{"n_layer": 12, "d_model": 384, "n_head": 3, "n_kv_head": 3, "head_dim": 128, "d_mlp": 1024, "vocab_size": 8192, "activation": "swiglu", "norm": "layernorm", "norm_place": "pre", "norm_eps": 1e-06, "positions": "rope", "rope_base": 2680.0, "rope_fraction": 1.0, "qk_norm": false, "attn_scale": 0.0884, "bias": "none", "tie_embeddings": false, "parallel_block": false, "init": "trunc", "init_std_qkv": 0.0298, "init_std_o": 0.0, "init_std_up": 0.0298, "init_std_down": 0.0, "optimizer": "soap_variant", "lr": 0.00198, "lr_mult_o": 0.613, "beta1": 0.95, "beta2": 0.99, "lr_head": 0.00629, "grad_clip": 2.0, "warmup_steps": 200, "schedule": "wsd", "decay_fraction": 1.0, "decay_shape": "linear", "final_lr_fraction": 0.1, "batch_tokens": [32768, 65536, 98304], "seq_len": 1024, "doc_mask": true, "train_tokens": 453100000, "steps": 7562, "dataset": "wikipedia_en"}
Each number is 128 + 24 x the weight over its row's rms, rounded and kept within 0 to 255. Layers, rows and columns count from 0. Numbers have three digits each. The size before them is the row's rms in percent of the matrix's.

# layer 2 MLP down (transposed), 1024x384, rms 0.0707, rows 279-327, columns 0-95
101:145147116133108129125136072136119182168141175162140107110118131157104135123157124147124095114136123108088142148167126120140155089159080130076110126082108122135154129140113097122122165144158125140158093125155092149125147107155136139141118146084094139115090089153120115149130143102127110161
100:117130099136134138148097114122131110127136125144110104162149116149135131115142142151138109120093162138117107111085137121100134139108165131174151125145073107139138161116128132151152103095144145110138163107106175127116129170145178085121113118093114115135098141113081135136075161148149167135
099:162117127169138135136108099129143119151165129124100139131155129098129097150133139160176124152126141096105113172137100133172148135109085123127135129129082089163114102171133143145122158113102120082097148139134120111128149140127121123112152146107136117140118142131085139163101096158157113159
100:117115124144130152125143119143121131083108128124217138153088114067111132144110098112144142116119120125124117131149151142126142117110126131100134142111124144114107134098137099144177115142116128080157134101128128172101146101111120073150167128140170137119115149144149127125113168058111168134
093:105168097073156102162124160116127151120138129100112143125078156121130114117100123118169138122106126145149113179147109120138127163137144148109168098101124124144110113107122198157144104132147147126145124053072134122130121080106107152153152161106088136136143150149135140098151090133138106118
099:155136116130106097116101145101082100125133142173148125127149091171151109091174136160158132133117113119172145149122120147153146096109113113189132128136138122154122119117127142124125094131145124125091105173119133143154137134141133118092123130143146099134171150132127181109155100150097099057
092:110166149123106150067140109147151169102162154152096151115146074104115112116148151148128183111165123091062093135168105152122136151093141136103131157139087118152120164159140152123129119141120140176137163112151104165183130126129159092120153154109093111086117120144121124114149114109133157094
094:135135131104110119158117098142127097117128154111150166106130156117127130141135123151146141138108130098143175121144104115124145121144118115138156108134108127124100071125131118179151154153102100138146129142141130133175115086129128132123108125103139102111153189127134133112101118142102116170
100:083141114159117132105117134108198117115085118142144116144124148116110150100110154102160118136161151135155156128107142113146135180158110115110103124125163178105133131131120145127149105126166165164118067136152157145123137162154126116089138138121143120130116135130136103131132113145178143073
107:160133159136134119092107121116068186152159109134136122111146143137133088176096135139083127138191120113130124111103153152115116138112161127142121137114096135153169110134141118151116078112131174120106154160104133097114080081147154144136135110099079080128129104122117085157109125122143107111
089:133159133093102108130140167115114105145136146148146158129118144103123141122168097118103125161181154159143105170145099104122136120139129098108072146139120148138177101064139117116125160139129139133101134127144106089098097162098149173107181173145151126136123113111116140154138139165138132172
110:195119114103117093103095109136101172145142145118108100072105104113108140131133156147129163152145125095143174117097142139155140127113113159141152117143130163125129101138155190180160108116153092164128141164155086120148114102118154124134137166084160085126124066089161163181127128097107152126
095:090126090142185115123124134143080140105132120164090098124117097084161123166122102164082103134102134126179120133111162103077155152129190115140155173135116149097082122118150166082102126128162130122139178138116121163135144152121144139116120131140121145173159172147121131115127153114138132147
103:151123150083114143110122109107081142158127144103130085141152138159152104142125121122144134107169169119090118153109131118126123142109074119180115080155145113173164152139110172090109146147135107139097136107086135109133108146140072106143109172135157126144130123108119119112127047105147098129
103:091114123157075118131130125177150094114162134141126116082114145135144118132085126110183097158154165130149120105126160122110116128142098073189111132130105099143113077132138155100127130137166132098100097122142138132148111117141134125119144126090066125137125068137144130125123138145160148119
099:075127064127177120127110162098145113149141147125184156126118137168131187127143130093149152145090173108134092130111165117151143154182139121116149094097164146121143143142155148123174142121106103163125112064163116162104094116142165131150101135111106093175122143131133118081131129137114148137
098:167125153160124109119112140127127107128134119117115086154113104135069127139108118151096133113136165113126118126151131153100124149136118128119152108136155119123128092125118136059110169142134123127113115115175121132091171094160122161143115123134094178130100101116158114136154147073151096094
090:132125146116125085117093146143143166118116123120129131162125128104144119100111127148123089134137133157113116115159125155142130118156168097142117128137143089153129140109087198157137106095161131085133126106139113111101137143166121133109118094145091139135088079122130109117129117164143129096
097:133118120159144083111128129139140160126102154105104138122071136096137144121134164125124106145112120131125165117112151135143169103164120145139126120117142108106092121102108069151143101086165134148126117139125104156103118094157125103123170151079115115088110071106156108134104117091141141140
098:091109077137133091151119128106151172112147138136144129166139131167156090147143108183130101164114129144121125109073101169114131163119110122134155139137096148140123127140115151090115133138151137153096079109148121167144102114130109075142111104095091079146118174175124147121119163153112113136
098:136131093126127073135121065139128143098112128151123115128138108195067171109109111100122149159122082141142125110095080123126097132147112101089118123125097122168121080173128094118090102135132093113130108098108099167099112105141176123121162123190144131154116108139142110102152113104151141141
091:130115136148157157121122089142110141101082159170116096137044133096161156154082074111141115113115107124107127136105111114137147137141099124147108104101125145140144134129111104140170180124107154141104175117145129123092141161098129109080166067146094158124169090121115128160125120120107075135
100:088134110139144096114086123150088122145135133092116062112106161067090088128122125130152115140143094140175122149137185166147132104132102137101111137108153179149152174146176099114127171095112126129156107112119116129102134115145135111137117148180144140136167159125106125161161113107124119140
107:128178094113131080122132137117129099096110120129132106150078113109101138112151127110109129093184126125104117085108140109155072084151125148107144126125125153149134126133116138142102107126181134112139141125115196110163120113103145128112138153117130096118136129135146130140144092124082167077
090:129095100124147099130124118112121085114122140126133127121127129084149130108123124146134135135119161139132152134097103122093144117112194088096131136146097116132143170147111137126126113113133162131154097124118116162133128178142090172149160122124118120134109179114123149161108156137143126146
091:124123123107122132101089181148156116114136156156108113142100121096111134143103150119087177118150140141190144138142146128138159147112160108134072166122105130176103151164139142110157132132124112096114077133116120118089132167133126119157129123126121099163177105161127150120090105130166127125
098:117118089151130147169141154088133114157134116103105123122108088136132124094131102162108098127142104101168136112121165124138169119102102123099114137114114113119117143123120111097111092134122126129059099167124127109130119144093134130097161116125108106141151142111108135162134129194159092102
109:138147117148090093132093155135136132156134138096115117122123126067168148121095145132132141137101149069124129121113084082124167131139149135106146130129111127120117131140112121167111168145146124149095121133131138124160106141098116100111156119142204069127132158163184161134123125087123119119
092:109170149109169115126137138150120199143106124110106168141105064145130152140133127124115134084199132198136169151122155125130127116117132126111171110130142131114180138138092121080100116139121109125156134099164103166133132117172131145124136140104171134122129132122118139090123110120058126139
100:116102141133087142153179107135139088145127120158174131147153164140109131138116159118121110101175128111144161134162125143074138121101112123125154105127112112123135146148127117124146157147129115126153112142127118148109133157139135104119125125115130128124126155071119136192146116139145183135
103:120133130146122124125131145126128139121165146085131115113126153141097138130148114121117134127091110143135134150137156113139109080139175103122112133127136140109160128157152098147136152124137113092112140154138107163147074099092143127150138139147122100131154136091130118100126090101070155187
100:155120162126140108110138151122119161159130156111129104097179143144095144095179124109140119157136119125123149138108137108160118114142100124136097144114115128141153111144114124155126121138111142172136129119187174158126117098095102123138123183148152141126129147095135141120130167146105145141
102:168117119120085129086135116142139131143167147140172097068182093106150126141098135123159142133111157122099165126171152103099176108132155142111099114128129159127130081134119115097122127129129149159069141089111087103137162177152133123150138148115145154113131186120155165129132169109107134153
100:094140114058131139146104123121126110122079155117123147123134143173151176094142135142128107116118156131154108098103128118115098083112102125125124125092110137144169116093160130099137140103148124123119100101146127136109134104109135129139090153136091107138156135168104126166159061150118126163
096:169121140119113068144101120139121085145146108110123152106083110146110095151065101084133093116141139175118129161125136145164126115130087122091071096127124097209148110178114135159138097145161114179131076127113137108139106140089105114141127111116146100099146150114138133104180122108145168104
104:103135135136114113163091157107163119107135126157115121124098157079137112159134127132101138110112135151122109109143125120116141107129141158140181142082162141136091145151137098107111144120142116134104118144121131130138144086122151131124101168090130095117090110094147120161152162143141112152
100:113125145107148149067165127117137171126118126088097087136118103132132135116137088096132106145115150126112159074158110127126133122126103122181144142151146106099132107092097130157096132125131077070112146116115121161150089098135119108087113110070163120175118169108157111130100160088130109147
098:130150136105204072113146184075140107148113103130158141146076194106100134126140142135111128090109159126170100119090138165115136152153131191111116121139128139120133126132129133099147139141083178158134098146150142137090139129081127137097078056098167122131147139109112147144146138134113096143
101:163130113099143096120123145134134127121144110106089166160151106120103143108087110211173142121140082184154118174147145122168137131119156120133125140159102128128131088134114122123146089142155102116124117165089116180137151142111136120164149120104168155147156118112113116136138122169095199129
106:125154130141133115152122118116153117129108127159104123130137152137108096162094109146120122147147156142134144099098104133147074131142118150114183190142148111153163101173116142101132116135087147093151128134175130133126160099139155159128108177087120111096115114150134124116099126127110152105
095:152152152127138190130120158113144131138178095158180172123142124144053147108142158129156106118134102122143126161117142163126110147129102150177128123123147108189136141114137124108141143139127124107101148139168149164135161174156084123148104146153123120136128174097148121138149127163122156137
094:129110158113155116172065126128119145159087165137097135116087134087126159119144133154120124115144143138138161141103162116115153130148181145132115140131148099129125153145116121171129078131140124122147145144144103121106112118076127146113105184136130147135116157113101107100128114135101148125
101:109101120133107155115140122132170119102080115095144122181173150105183133120126148170104117101107103114106119142120144180078061161151136118126112135083152111090154106126122151126102126123135172104114143115132114102122171141099156119147177141104133157170087098134126086082094154103145129134
106:115115112138113094141103120103144125131116178117151124143146155115114127152157113107107134162119151151129129135179119123118119149154163130131101138083130127098105154070092158103122149095115136169129111117142131173164187170147110131128066141118134141130099058090139147095148148112156138127
106:105165140174094187149102113135124126102124124159158156155080119126128131159140113145180144117133155104105123129192127114164112095132121172151102132130122119136123152096116166135129117130112177126100135156103107115121152124152143096128162139173129103086147147135114107095120104118112090158
103:090095135111124086075121179135182091107114180103147138163119133124112159122109154112102115142108128145134104086135095106134127148133085142080124152132101125100129144120125160105141131129166143157097121128151134140119178096146111123097109157134130123110076114112114093160100135109119155141
089:116151168136151108117088154095146147118159106121138085131119114096167158165148163140123144178099140113149138147157091143169146104086130128134135134149141118063122114100123168108112143165124121127141132137123154121098117152101125111167164120105118108141153136142129162158127154111133122124
095:139106111149147099140141150127068076108142143140145173106151134117115159107125108127132109142146063129135147139135180117104145110121137118146138097132123142052104122119159138158087134087140111141108141158164145135100099099180119140114107196128140127131083167151119132162115136103205143119
094:186118156119142135157122116156115153113112121102113127128124071102149136178110118127111130126094147134122145130136110160118143128137125141156137116136119134127145094132144129114111142130176088120127162134139105157125086118139147149133137126185140151129122147123119087141117151086129129131
# layer 2 MLP gate, 1024x384, rms 0.0732, rows 280-327, columns 0-95
092:100120137099146118107140157107098111123138117117131149125187173113126138127139111139143091136163136140170151149156127126126117120147110132118114133103122141127131136140126130113096098147118128147096113160153107061138120094111113176174140129129145121121134158110156152113156069123067111087
098:126112114095116144121154126127150111116100123180110151151120161131152136084117127118114143107170094129120134104145109110125111155097166157169149139132118171125145117106127168116145135141119167137148128123128122140113152134104112096111127165138131127164151125109105129096129156152129111130
110:132140109130140130139150160131123149125104167135095156149093137129128147117150155129114085135129117115120106105107091161133122105148122088119122094191125121141158106152154158122139121111110117153110166147097140142206160107139131137116105140126103155144152149107148112121121080134110130161
097:110130159154155112128145170127112070092151118159091125138137122125116143185113109125145103130130119155125129097137102080149116089155137129120121188118152109154138138151097068093139121094160107084165155125127129182110088152135128068111114100126150094152092114115142159127168160111084181175
121:167144078154090122117104151129115091119121162177132137151172055120169117116139137159164155117087127158150116138091132125139113100105121122162110110128115106147121117133125127118108068174158104140101108176159115171164125128143139097122132118131146082138155153138097190114134124132087102068
097:104137164145112125145103113147146156106138146162098125105150106105151098156124107156097165147166132113053144114166152130093184136124121130130101167147107132127106132118149142157121125175103135141144131079185119134176126141094188124127112142138106097102124127118118125111145133092133129090
085:103107102150081083149106120129131098136110123138130099160132081126139133114165117146135169146177139112145150101149124107112132089119111168155142101147137111150142119116158133162154162153140125141113144124166145157117127113157080182132113120117147147141121149160161149134122116128136138152
092:117112093113142126145139110103177158181069131123144121128116146093125137159099169144124125147094161176140089118116163118113150172165091093132083145183168150139157110134128116112161139150133126144105147114147131133106148142146110123117123147128119113152121079153126084106169101131158153080
090:124136134112084076128106136168163136141174135141127110152156117127137162182099103125104130122109151146092097122093129124146145134132107108080147140123099116167066154116099115125148143131167082088098148094145155123128114115130147155099109139124115115135143128136101129125058092126143082139
086:162151111168129155190106144142122109152136107101124124132131142119079133130111125118117174135170084120135095119111101114118110143130109122141113124143089138103110137118166166123169132116081123113117154084078132116107134150140135157142168121100144152139146095111132206132122121147119109157
100:086117077123149098135145137107122153150084110153086131115110112129094131129147097121165091102133095122148102113159118086130148157131119176092125159150119166136113201123149147112150110154116130110089112152139131103111121103077161093122102139121106133166133160128143153158114132097163152111
125:139163186137068115136150123079166099139072097106108170169123144152058128127164149093123154089140144092113154141125101105195105107154104119072094132111134100148156129140106113168145133164118109101096103071127155068120104135101117120137170142114131160093103108136134144138162110146091117086
099:178121134116149125117155154143144140136168115123100121108137100141111138118108133114130136131123120111091138116110157127170134099073166129137093127094099149095157121101147101128158121152097107138115087129142138127135111120108114087101119083121107105116112130149127111123098109082177111151
100:145078129105140158143101143077124146142115118050149141142109113145074117126169164130079125127092131106118145130110167102117132089097156138058108123162082103083115181065117107145122148144109148188137129093159166122130159128087121140090125110169162101119093158106119116098110135110079118116
099:105176149161145169164159117115138114153182123120120124119145113108126112116063107117148089142125116130155141134141149122136094141116176105123109129137115166143115128173079132138119103127104077061147148143129133148136137108157116136153129054144108171097127150123138156136091106110118115122
091:147122096126109128117112114132125142123086144139102069091119134137136151139098140081112149102129126162105094144114138115151135142158128092135120090143102163147132129134107152158119083086165132139140091123165164114107136102154141174168110135059119149111161141151105091145066114125137086141
094:132102131107124111144130106073165144135138145088130114114146138112092130125137156144155134143167130154146114149142109127126131110135140107108088159143148125133134095133130197128144132149145165100135086182116159159134102140126165083126118139141142107087156079130162136135145079125148108101
095:139126158163169146145132094143110107109157088113148105149205155117138130150138109150130165104154157126106109127154122151108136137116148123130131117087148160155143143092117146103136151107067128118107117157099178107126182128105161139177136125152111129158137163115126110140122114103133125084
099:109145161141106106158135128099144166146142137131158121179145148146128140161134124147109131121135126149135132118124121165117178124172149097142153164137139166115144122161149124123137120083153107131127141124082105147117117095076137107161154122136144135138145133155123167128113175154082121147
095:147154156121160144115133142085131151131182154139101086099138169060148089107134097130144115115129111089125151111194149076110106120120137117100120162130154169145104118136184135117155181159098121141118132130125154097135144138120142125155118125114108149129121099154136122140136135140116143144
090:162178114118135118130135132074117155165109141099131130091151132108120142122167135137158110138151098150154138146130139153126118108119148144157119153140178115148166118115144144124131109123130080108087097189106119141099118108118119114177127138116155132118126151156102106139190105167122152165
109:142141131143114171100138117148148148118102126173135174135167105160138130096189119143143120111102169112107125108133088114108103154155151163130112156136159115113102107127120161148146083133105110097118125147115159131180113098109086130115130140094110161114131103114098130059151096123144116117
107:093096186120136123136098132148148144142159105079124149157121119146130137102118137136132080184126118125152136126132129162117130116072116140192128093144123149151119100088123143183163113121087128154103089137126086154137117101108094086096127102148101107130132087091171140110089121129115128151
096:151116121103133098179124138140116098136082098133119107183116107107096157118139141156108138147119116134083152138112091100136111143117142113140153112142100092130146159153103125127137110080149148149116101146176123115122156145106104129143169110112100145149077149071103132115116121165149121147
092:127122064114089134098121176141161116102142136169122142107130112137104145122153177129133127100124136121168124122123124126167119177130161107128094140106120166140115139185115128105132128123124149056104100137119128093089095147131144114198118117130120129161114102154153146119090109134161103157
092:148173144076139098105114123106134078158108152147136144158112139123114158132120172117148150131122144134142121100131070158119100110139146106150157108147084149156142130117157134141138127176141127111156129118119094110105153101166131092155093093090143164115104130145151182093100092107091129132
098:078123120125150118095064157160142133144126088139117140124096108107156134126089126150143140129077168158139140136134129123129130145121142148099120125100163147173098075061153122149112120146105112128096133091147130167115107102111138107106146140089168128108101109136175135114133141100126109106
082:161143156101141158166122112135087115155124126131089087159177156124142176119107151137114180094156119140124127170144154118140164150150182148129121126093113118136158147140085128161172135117093149092169111150170127147082164131122113126171102143137115153094140137120093119130128140114072104124
095:129128114137117113080127128135132110102140125114158167094097139142127113097153138082119133086113118142071126077079121109156127126146152116112098159127151150141145110154129156123151117130139140133122170117139180116138122144095092099146125106109129116123099122173145124088141091154131141140
096:157128136137102156133147143163122171105157063108126137178137159103092161133117121094132142129097117132124155151147134153112148135124098114095131117084111094118165130139113141119117124150091134091141114144147115090156122088075118137128143111158159122098141113097136139087130107140120166159
088:128128128110095137110139181150161080162099135079129100117170137134121144117138129120129127154101126153119123172148088109139102114161141150092087100099145126096145139117134127097098160141141150156172131116162116121122121135151128106089158148136077117099131131100129143119127130123130122128
108:154120145136129147119104112143135099087157155133182108136137137070133123100096147095101171158125123134102134122130112115129131101127124140155158139175110109120112111124171076119135131119106137147132140083113130143101123158115150108152147154152154187164060131133163067134162184156110148130
094:099102104121127162152137138138123127121099142146139111129165088142135142111145136131111118083133108121134152104102121121086118137110111182146083105151110130089155135119154168142146171112119120125128147134153130145118131106143124164119120147147094166134146115163135130170097128087093113150
133:073113096178144157112140134118135178110137129130143133136162143101147158131162172151112146122136140098166103108159118134100118140111131123139205164147098144077117137084157167108127142132104162087147181130119119124122116133156133123096152150129117139152136131106115139155105127137132108154
094:127156123137093081166106137115148120160121101066114158130124113130109151128111095101131111091125129155155123087137058088122126102084082172123172148106129147110155115157121111135130145120072133119174115158117111104162121123125124116139100163142133091138107121134166123176133153116135126202
100:086117122139145099111126165108091184099114158113102123095152101141122119135121079063121108149118145115115140094148121091172127122126128147188124139119136093130092140130124130121079137136131118085093119117122144108121096079108125141078152133105120125141151134165209133124107156160120145184
092:152095134125131062103162166139152140145111146130081098148107146129115153088149142152116112106097124142133118178150109125153165101113142175140122165116111164149117128095153071155151142157150137153108126140095123135112141150149095121171122090100125110111136119132135151093133141124111133150
134:140155142146124112162139144137111145117131121117061140157136136102103132118081113188157131143125094187173098135126135157142145130125143116117120143196117105114111125130152145157126090140155129096131142145117110167138130138101125115171128118140165126173188099108096118147125111177101192130
096:124142118159172154133109113130093170140101121134162146121126134132120135124106092115155070118103130136151139159063171115122124181153143114156117153115138129139176104155130096152104168105133116127110130115159104144163117113144107193097141136082136098130118139136128165102099100128126142157
095:150099107153117144151141120111130135150153098129166157128137110156046152090133096112175142084159111136142112186116137142126084145115116147168124124127141140170114139113129125117131145118117140157137126159168175132125157153148112095127174104173102146152123160123116112134153113130112171130
105:141127139116174118156083131117123108123094179122065128159110119071126126104143119130107150149153124128111158118099129111138112146142150127126117156115142110128158169118100108165146117131135110116137130116136121105103131131098110116136127130133116176147133149089119116126104138123070184134
094:133102127127173105102174138116137083126159126142103159126117129130125120114131086142113109133125097162156151104089118121096138148149133135085146106137145190120169153160090094096126127150106118110121161077147091127134138121152164128100137120093122125112111110187167160082111112124164115143
098:163154161127100150190134130138134116110104122122130118136156109145139137108165124103181142112117151118168113152148112107117139163139120113114128103115076124130129102123135151101139117091156145108132118104092130119125164179161119145113099121157130101155107050138096105139161133114159130129
091:106106087152135156090113176122120100138140149119153106142116082165099116105079136129140140108094094120137106125120146120134130169071138102153133134150155136133098119135122158179149117108111112125107165135150103115132112126145114141145150102099063099079156125131158078133143177150115133127
107:133119137148140166158156126166129181125168085143140114171086085150091139131118113121156121103118138108109156111133188126145151146136140182145102163162125125098169108108120135100090116128107152109189086142099146132130126130115117194090183118137151170103137145155133132116136134114180134143
107:102156138085140145137124096109142142101177157157128126085124177061073151152101123125117120120126118123117152194126137101166099111173118114096165143127142108114113164096127095126138110180128092127160142125121146099092133110136160108141134085118122134128142112146130150110101113130140129108
138:124094093150118086123128145137075107131132132115146140110143152133121180124128099119143117145159094134137128156147151088109129108124154118136139143153129134091087138113176141170076150103154121148108116165149106141109095097175124133110088186126165153114090154127131145134135136109180159126
084:159133108143074109094154102125107161142129139118163130156127131116165116110146125110129153137096165102095142101137118092104111126104153096112137134128141126112142105117109123120154125144158109112109170087100167109150178079151107130123139136147101157136091110135079137111110122097150121162
# layer 2 MLP up, 1024x384, rms 0.0737, rows 280-327, columns 0-95
088:107113118133120134135151125161144125133103157183100125170136104144154124106118147129148119113116078107103135102087109140121137118101167141115119151151163150161091111121138110143140135125093119104114129142061141169121146116128139130111111113109130115166127126118127115167118173133151124109
093:105140164083100121093135147155148108133146110109162106171107134128116117094119135091091144114126159164114131116114158119113072151157169134088097133140190123117111108105140098145116113132165097141187112135105148095124091144135125130092149107151153178110125135157149128120115157123104132114
098:075104135156124137144115118084158094129116103126142067126145106090134176172122126131160115139168133175131098168133124115117134175133086097148132115124120130148145100137083138086141187123125073149142134161144112150127120127107149149101138132143113105104109123116118133113111116145112111137
117:113107098124114109131100119129152093107140107142127127100163102123117156158165096155126117147140111134138115062093142120129131117142113120151117174162124164164122143145162088096145123081147093098110155172181111120116119177147110097115128092156149113180094129121168130120116138153113136127
092:066126148139140141132121068141172198141127123073139143100093162122108113122132118103096147160147102143104142107095141104116137169127119129091132140133167138119148162103118106122145121084097141120143203087108144103130126130152106170128156147091129166147134104125126071122091149149144159141
103:130095101126163118121127149132071110150103104106134139156084158174129152159149095103114120153107126164171146159070129110159091093152126139130144102148170099146156125131098088146102135102121109100102126149092165097080150127149126124113149134135152127129119158123137152113098136142127114145
088:200147162123124135128143135148104140132169095108120127095073144093158127131110148113123090107132132135117105141127171137129141150125135135100128166111113139112163119146069149116103084092147136133118115098124130102118104149116147110111171138118136120102066096089110113104125139113131141071
089:127145165125150147102100131129125128121124097115114140177086101120128135137106130106108113175149186146174144132129167109177150094119144175145117132111144125080119128108108162145070103129120117120114101126141147156126113122134137099119105139165148161079121085105140130124155152150143132127
098:144161146108093117116138100151111144093163098137152130130129115140118161145113105109122135122162116100124085118126139077136127092123122146140156106079099147173135132156054114139163121120116150122128136145147127100143119100151130177120071152103102132141108135172113132114087113151168091148
087:144139109143153170144118153107131105150141107119120110128059136134126155133144087124111126131157115141149069155115124127124079150154127148141094145139096164124144121138183166143154146119085149125114147105093143092114135172110132150098173117103150175143135115084118187125135120156145120151
104:143102118094104107136122094080134149086109126150131157147083134095100124185175107109116124124132103127157125121124153101120099084150105152143167143141135134124145130151158129132142095168176137120131164155120126133126120095103131165077073170109149103165137099133152158188103183138142119091
100:147137135100111136133128123121120140135111136118134096119148132146102124151107172118123150114156144105078134168144108133174116111135163137098140125104169082173136159130093132178179156116099148134110112136128152102124132140116110138123157118136144144122128116113148134069120106144102141080
102:125084126115145121104163109116070119158139102115127058142156138148134129134132093121116143125152129155092120147113140138145119128130082142131102123125142132114181123139129159098124124113148092112094127134116162094142084133123153132163106176122122094133159126141115108144111085136133108136
103:081142137171116133162124138161153091117179141134160108089143141131152114091076093142180146103161152140133121108145156118104113130153098100176099140119132119151113102101160108110154151092129133125093104127114130166129138130145123123143142108094090126128148086161127135146116147141145114135
102:112158108133101124098155120110088159128101109165108112124106158085131123166153136129121153161146124136164150137127142118100123108088133115148152163122167112141075164142134144124127138116099138106108139139123094152149152137120139108114105168104146061139176117107156162151160123127106139138
093:103138162153111147137113179116110114159115157150140109125132130111110158146130148142116123103146119139126085164180124139137208164119091131151127078123097135217164068141107186129078127124124113105116052126148135169104142127174136169158099192105141127101103092161133149132137135097162091083
100:114145129151138134121118125177100103148137140156123107153103134146180094157123091106107127110095095092116115135133135134152135118126120150144142120129072107118109155121114085137114071092082108161137184097122101089118118124152095163107145101118121158140109138127066094101125154117106136153
096:132112138111162163145142135188128103130150113169160118149167137157187123164158076128127150119153124087131102069095130119117080140136132142109138151146090119132147118139118135096115153120126163133134125170134118143170159129159157111129113139149136150164136142160138131103117111108073137125
091:095124100173072116121130178133135152109113132105166133136163135176094109131126128195163089107141115111129165135132143129126120150158118175139110119131126157127108105149124164146101155129150144164108095121118101169109123118087118118130109104141132122106117106119141129063151154155133107135
099:135165129098137103149157100165149111142121132153073133151188113134105117152131109117089144104131148122120133133166120132103100132193161124094112138114117131133129123149159088092134139107113117121155187105123156133123110136129164145096130179082094144153138126108135068130096139165150107122
090:141139113138123145132127138129121125084104155180119117101103132089139144143184112131164160078130138122113150123094126122119106160167107093129106139151101155101100176107147141122116155167122120106130128057133109137150111108109112149116145115121155127108191122108117150180113137146140160097
106:144169160127115175120151152149142113158143146130182109156146118119141196141113124134098152122140147128112141084110094106123136127145125162118139142122087126119133136117163140147107115155094108146138137130131086163110114120107109133151185123142157143121095123130124129111175113142076141135
123:113134126109110100177133160162152142097185093120117105169120095138129081145122147117146116130160105142142091094095120130133132111121079117069142078120129130130116142155139148099123118141160120123092175138154152097140143102113143160139192104158121106154132167125076108131140072134103127066
102:101145122143120095110152118120124162160145119120143134106125116167109123134123145120135151129123130130151104150125166138148112125139067154134101107135171138125098134127133133161134136164140085103101132114105129110112112100126143107143124170142136118120189078139142151120087092106138156154
078:096137151149145123159142124122096128147142117124080129138114148141108083111103152146111162152104122120146159095131175142110134129121072107139134148136145140176137209092130138103152117109087153148143152147125141066100144130129137135105144142107132088145139123124118128137155157130118176154
095:107126139185153139120140123129119106119140132163146117096138135126145146094163118143148131091131105094146139132118109130092100160147144106137150106102184133135176151128128130093110076115127126146120132117137118111101126139138147123096122119152094097125141123116129100160126171112146114100
097:135130147124139134075155174135140123128136168148070146112094162134160075123097099123129144145122142106143142122076141119090071131142123109106131130114128132122162117120151115123111119127125130142140125156095158124121133145150123122163109130071123134123144148163115116154043108153102120111
082:181131150133109131138177125143137132155167115147112108124105148153126173158084115145125157122157134119125139137159116114142114129137166157150174137130136127137126168145086101106087121142099160092157148122158077149110124115150135147187208105121116152118147141178134147073114106134072098163
114:171150124124195142099129149140123143150142154127076157094095166120124119118146108151100153110086118140129117101124131109181134139159132144159117128098141163106123136116138152120103104089113096166111151144130104139139113118133119143174110110116128072127135122162120135093156163132156111112
097:109153123142151143150109156146093135159173128119149130130100163089094125121122157084130124125116120151085125142133133184146155120106164148138168129150155129106144071164123138148144095131132110086158098094086150128091140148094170127124164138111157110100163143128109117102124105164141136120
091:108125063089145145075145092125149135175151098134075126104167143114132128142140119118133133133113159140089109125087112120146136150152131084152114097108098071146135184107147139104116135145127110173132116099156119119166146119127166127123105171113127145147118171117115113147093137157130161111
109:132174141122138188148130132076143152155122154098129106099117153098110167127122150110140165127141114141119121126127157144079103164134118143106145165123141135134100109154142155181136124160119121105113146131149107159124108108117139069156147098116111162100148121111178108124119133137082149146
092:129112136073109128142142134100088175128098130125133116189131087119089107118155130177103090130143131136120098112144119139139131124096158136150124127150076154121110162136103176146139186144102132102114140144127132132112137118156135134082062114119110125118154139151121169162154119163110113166
090:132115121143092108132136123124126122141153133102129162124136125128101121136123109086121126122142179173131126160095122139155109180161110112141141133116108145153154140125096134097119102173150129149119148107089100138122118144075122179101122113139155041127148098107112126142152100105140141138
101:129123150110121092157094175112128147178124125112149167084101115149152089144134104146110102102137101132132101094095130108110113114107090117116180165084178144143108129125137104107111103112171158144083118133137075151167142081134116122133108174143127093113052121108171084152138168086117113138
088:116140139128066139104143124124150118158149148179137106106150097132143111152098140162111204092136104140149139100111119145122129092092157117166116133138154123133140175140156074109187158112101136135144110127162153140132144134122149118155143160116176137142097113186149136088154135082081080113
102:113134063112122139149105114149107068153090106112148108111153118153184129110123139110109131113163103116074139130158129098107145180108111115138084099130155115151129147155100125137126100110128100068153117150109120124164105094125141162148165135143114155116110111092158077119125108166136130148
088:114109098102136108130109125128143158133128150105150134145136138134105109117113097092098120128106142095133152123147118079134170140142098079168141090121151146076127097127085091095127131085155091162133087087142135120189179138117149126140109176142159166099146156126091085144100122132093069153
102:158156142164139136143104096132115113103117147113076114146107124181128121172112147138124157141132128158134117123096083135100109117159128137126155170130107117113189112156147141113133131126100110078116109163146132139106110113100165156141168129142150117126122145131114139102141164142109125125
088:132159096114126118147108102160108127108126135104096100130122113090174103137123129151115115117096157104106121122131135115089150131134149099080125096106134090126177106149118141131120129137147115110134120095117102118154118116131143139131118160116150103139115090154128118142080105113150068133
083:076173100107098127117161104115124090158167101143146158067127097143153147100106078147102170086138134112106128120131130116102156102148132106131112091114139152119116095160136142094136115139119113134097127114141131139130123092177146128126132117156152144124124140142169134138134169116181101124
091:131158124160109173118114102152120159136084134141134090120107116160146079136107148131107096167125149128105121173147141143148102123107141114138142162126098127128077107114140116148148106105143139152112121161107133144106136124113142128148132133172165113122166101092140149173093139091101099116
099:134116143105164129147108158113100137176097139100143148163131171144121123145085135101146155097132108100127132116141150095127096115141121125157119116110129099075169148093158130108162098145143042152145118115094172165086118096123132116152114160103104148071082152130084096149132152139146090125
110:129152149176080156154107098149143112107111141159137158120109111108134142118136106142143100106170134097108151125158141115164093151117141177117072128140121089119131104135134116121092109119105141105110118110116118140120115125138116121116149119148136148078106129135127102115152130106144111092
096:167167127122159144145113114173115145129122120113140128148151142108128115117109127150162143167132155094143158112145168089122152150078197115117120123136128143127135150109173097128115123099153155122149129161164134157137167166172129124133158101085119115121129137165123076112140106131118096166
106:129112112160169133149165137155127127159074099112147121137126123170160118133127138112140152149146136105147132100115112152112108168105113142146129113104135153168127096162109140123096186114125133136119122113139135145150105157133104136088085191109177094139068145119122098128130135123099143180
082:120150178138110148123127137129150151125156112084156145151120114131099141108145142150076127128102137114135153117145105127084122135136095151192102093134142126132123123132110129090110153184102100089142130056130129129129192189115124096122109102112113112153124097118149140151082127114148121129
089:129125143098082153116140095126192128123143128159128133101166143144100097129164130156154143134146102146135101136156165139172123065143158113104123123167129121141127172092111110136127127118113164128145116183110145107114115115138106068122120132124138112137154176162125116135171126106066135080